Weights of a small GPT-style language model, trained from scratch on English Wikipedia.
Size: 15 layers, width 160, MLP 448 SwiGLU, vocabulary 8192, 6.08M parameters.
Each number is 128 + 24 x the weight over its row's rms, rounded and kept within 0 to 255. Layers, rows and columns count from 0. The size above them is the row's rms in percent of the matrix's.

# layer 10 MLP up, 448x160, rms 0.0758, rows 45-55, columns 80-119
size [105 102  97 111  93 102 105  93  96 100 100]
[[130 149 155 114 163 135  70 126 149 128  89 145 156 139 140 162 104 145  97 106 120 148 105  92 137 120 131 142 138 106 153 113 150  97 142 157 129 150 145  98]
 [193 123 123 162 121 119 115 103 175 173 132 136 119 137 165 115 131 121  89 132 134 107 147 120  86 191 116 109 108  99 104 126 185 162 123 100 104 121 188 125]
 [100 129 102 138 149 115 120 117 105 164 154  94 147 108 127 105 108 123  97 132 143  86 129 146 145 105 118  98 144 149 139 156 164  96 117  77 110 100 103 167]
 [108 136 135 150 113 110 115 140  95 101 176 100 116  94  97 127 130 113 144 152 171 116 148 161  90 111 145 101 132 123 139 132 157  89 129 120 145  89 132 144]
 [117 172 174 109  76 162 134 106 160 149 127  83 116 148 139 122 129 141 157 115 131 137 130 210 148 127 101 112 118 162 127 174 138 151 125  76 129 175 106 122]
 [161 135 103 152 100 147 156 130 146 124 127 170 124 118 150 141 120 125  98 113  64 114 116 104 138  76 130 127 166 144 146 108 111 148 149  92 156 115 159 173]
 [135 120 140 128 160 135 150 146 111 163 181 166 137 127 117 111 130 111 157  99 136 118 128 134  99 126 140  84 157 135 168 116 159 105 122 161  86 123 112 121]
 [123 169 108 134 131 128 137  79  93 130 129 105 125 119 128 105 124 129 141 136 115 135  87  76 144 134  88 147 142 129 101 127 149 132 134 172 159 110  98  89]
 [ 93 121 123 138 104 127 190 120 107 169 117 138 129 141 127 136 149  94 114 187 131  98 115 146 153 120 136 163 127 143 125 114 104 116 105  96 124 109 110 124]
 [108  99 126 156 120 130 120 116 136 135 109  99 109  97 131 160  89 136 137 115 157 135  89 141  77  82 136 159 124  97 143 128 143 145 101 144 155 122 146 156]
 [112 116 104 111 108  91 138 154 137 145 143 142 188 172 104 122 141 132 109  93 137 134 124 177 156 141 126 107 127 114  91 141  91 107  84 126 127 106 102  73]]
# layer 10 MLP down (transposed), 448x160, rms 0.0699, rows 45-55, columns 80-119
size [102 101  97 112  94 101 109  95  97 103 101]
[[131 104 117 104 122 149 158 109 119 109 112 113 118 125 130 151 138 102  89 114 109 115 146 109 130 105 147 144 163 113 119 155 148 152 125 152 133 116 105 132]
 [121 147 161 118 132 160 121 140 172 125 137 121 167  99 186 115 145 106 120 123  92  89 142 107 145 132 160 125  94 115 129 172 124  71 145 159 124 149 128 137]
 [122 178 115 118 138 159 121 145 115 125 110 121 107  89 139 133 142 119  95 110 118 114 112 128 131 141 131 117  94 116 138  83  92 151 136 125 159 133 124 108]
 [141 170 118 145 127 129 127 127 138 151 127 132 118 119 108 106 146 143 121 162 141 125 122 133  61 138 146 151 133 116 122 189 122 153 146 120 146 108 143 107]
 [122 120  82 118 116  71 131 142 113 113 103 141 112 112 136 106 125 143 123 149 104 167 114 148 141 146 115 125 162 108 126 140 102 128 110 121 143 170 105 121]
 [124 136 151 147 123 100 133 140  67 137 118 159 164 147 105 120 122 124 148 117 144 145 104 126 144  96 150 109 152  88 151 124 156 143 143 111 144 130 125 127]
 [155 127 121 157 130 117  98 131 130 141 121 129 143 145 124 155 113 100 140 143 163 128 165 129  71 147 167 125 129 106 124 181 120 116 156 117  86 108 103 127]
 [141 141 102  93 142 126  97 143 128 150 108 131 165 117 118 125 128 154 101 147  86 131 111  85 159 144 112 116 108 140 102 150 104 165 158 132 118 213  99 116]
 [133 116 139  92 147 121 122 105 120 148 132 151 109 136 130 130  98 113 155 122 120 144 134 137 146 164 112 132 142  90 150 132 131 129 133 182 175 155  95 146]
 [135 122 152 159 119 131 141 118 142 117 145  92 100 142 131 167  92 161  75 131 108 123  72 126 128 103 194 124 116 101 120 137 120 161  83 102 115 164 155 145]
 [101 118 196  81 175 147 123 184 134  98 122 135 158 132 133 128 138 156 151 110 101 155 119 133 117 128 134 118 113  93 103 101 182 154 114 116 153 127 147 138]]
# layer 10 MLP gate, 448x160, rms 0.0802, rows 46-56, columns 80-119
size [109 104 110 103  99 102  88  90 103  97 106]
[[134 139 116 133 112 113 134 113 113  98 158 156 109 107 118 130 147 179 146 127 110 102 151 125 142 138 106 107 151 169 114 110  93 108 107 103 155  89 126 174]
 [174 161 133 144 101 117 137 164 104  90  92 107 142 145 110 139 113 104 155 112 101 123 142  99 148 163 100 141 113 108 125 140 117 132 137 171 148 101  85 152]
 [154 123 100 178 108  88 114 147 134  87 106 113 151 110 138 159 169 130 141 118 129 189 126 119 151 154 145 103 103 145 129 125 155 110  60 108 156  92 145 194]
 [156 130 165 114 121 143  98 114  93 117 132 149 152 174 111 142 133 127 161 110 149  87 158 111 114 154 102 124 117 169 123 155 127 103 172 127 158 117 151 141]
 [111 109 130 138 133 129 118 106 102 129 131 103 138 165 138 159 148 170 114 127 123 105 132 143 173  83 111 120 114  89 131 113 142 144 117 179 161  99 109  99]
 [ 87 143 141 141 140 140 104 184 124 111 141 124 129  94 120 111 119 115 134 117  97 127 165 129  86 120  95 123 116 145 164 150 117 126 112 141 143 145  94 153]
 [128  77 107 138 125 118 147 122 106 139 105  90 147 122 117 132 151 131 140 105 139 117 136 135 146  48 108 100 162  91 121 138 152 123 157 138 165 128 127 103]
 [158 117  79 125 145 111 138  97 117 120 124 153 160 129 145 121 150 167  95 115 122 147 104 144 140  76 164 113 146 121 147 117  95 115  88 103 108  92 160 138]
 [115 128 134 133 113 107 140 125 107 132  58 127 154 121 138 133 162 125  84  89 135 142 194 142 131 134 128 120 123 143 144  94 169 140 110 132 164  99 158 171]
 [140 137 150 155 146 103 118  69 133 140 121 139  97 122 146 194 142 166 109  81 126 153 106 119 142 123 140 105 141 119 111 142 157 121 101 145 133 116 178  80]
 [114 116 131 137 128 147 160 160 171 128 116 104 102 120 131 132 106 155 139 128 132 149 136 116 150 125 102 127 157 100 115 138 115  91 142 135 109 125 146 133]]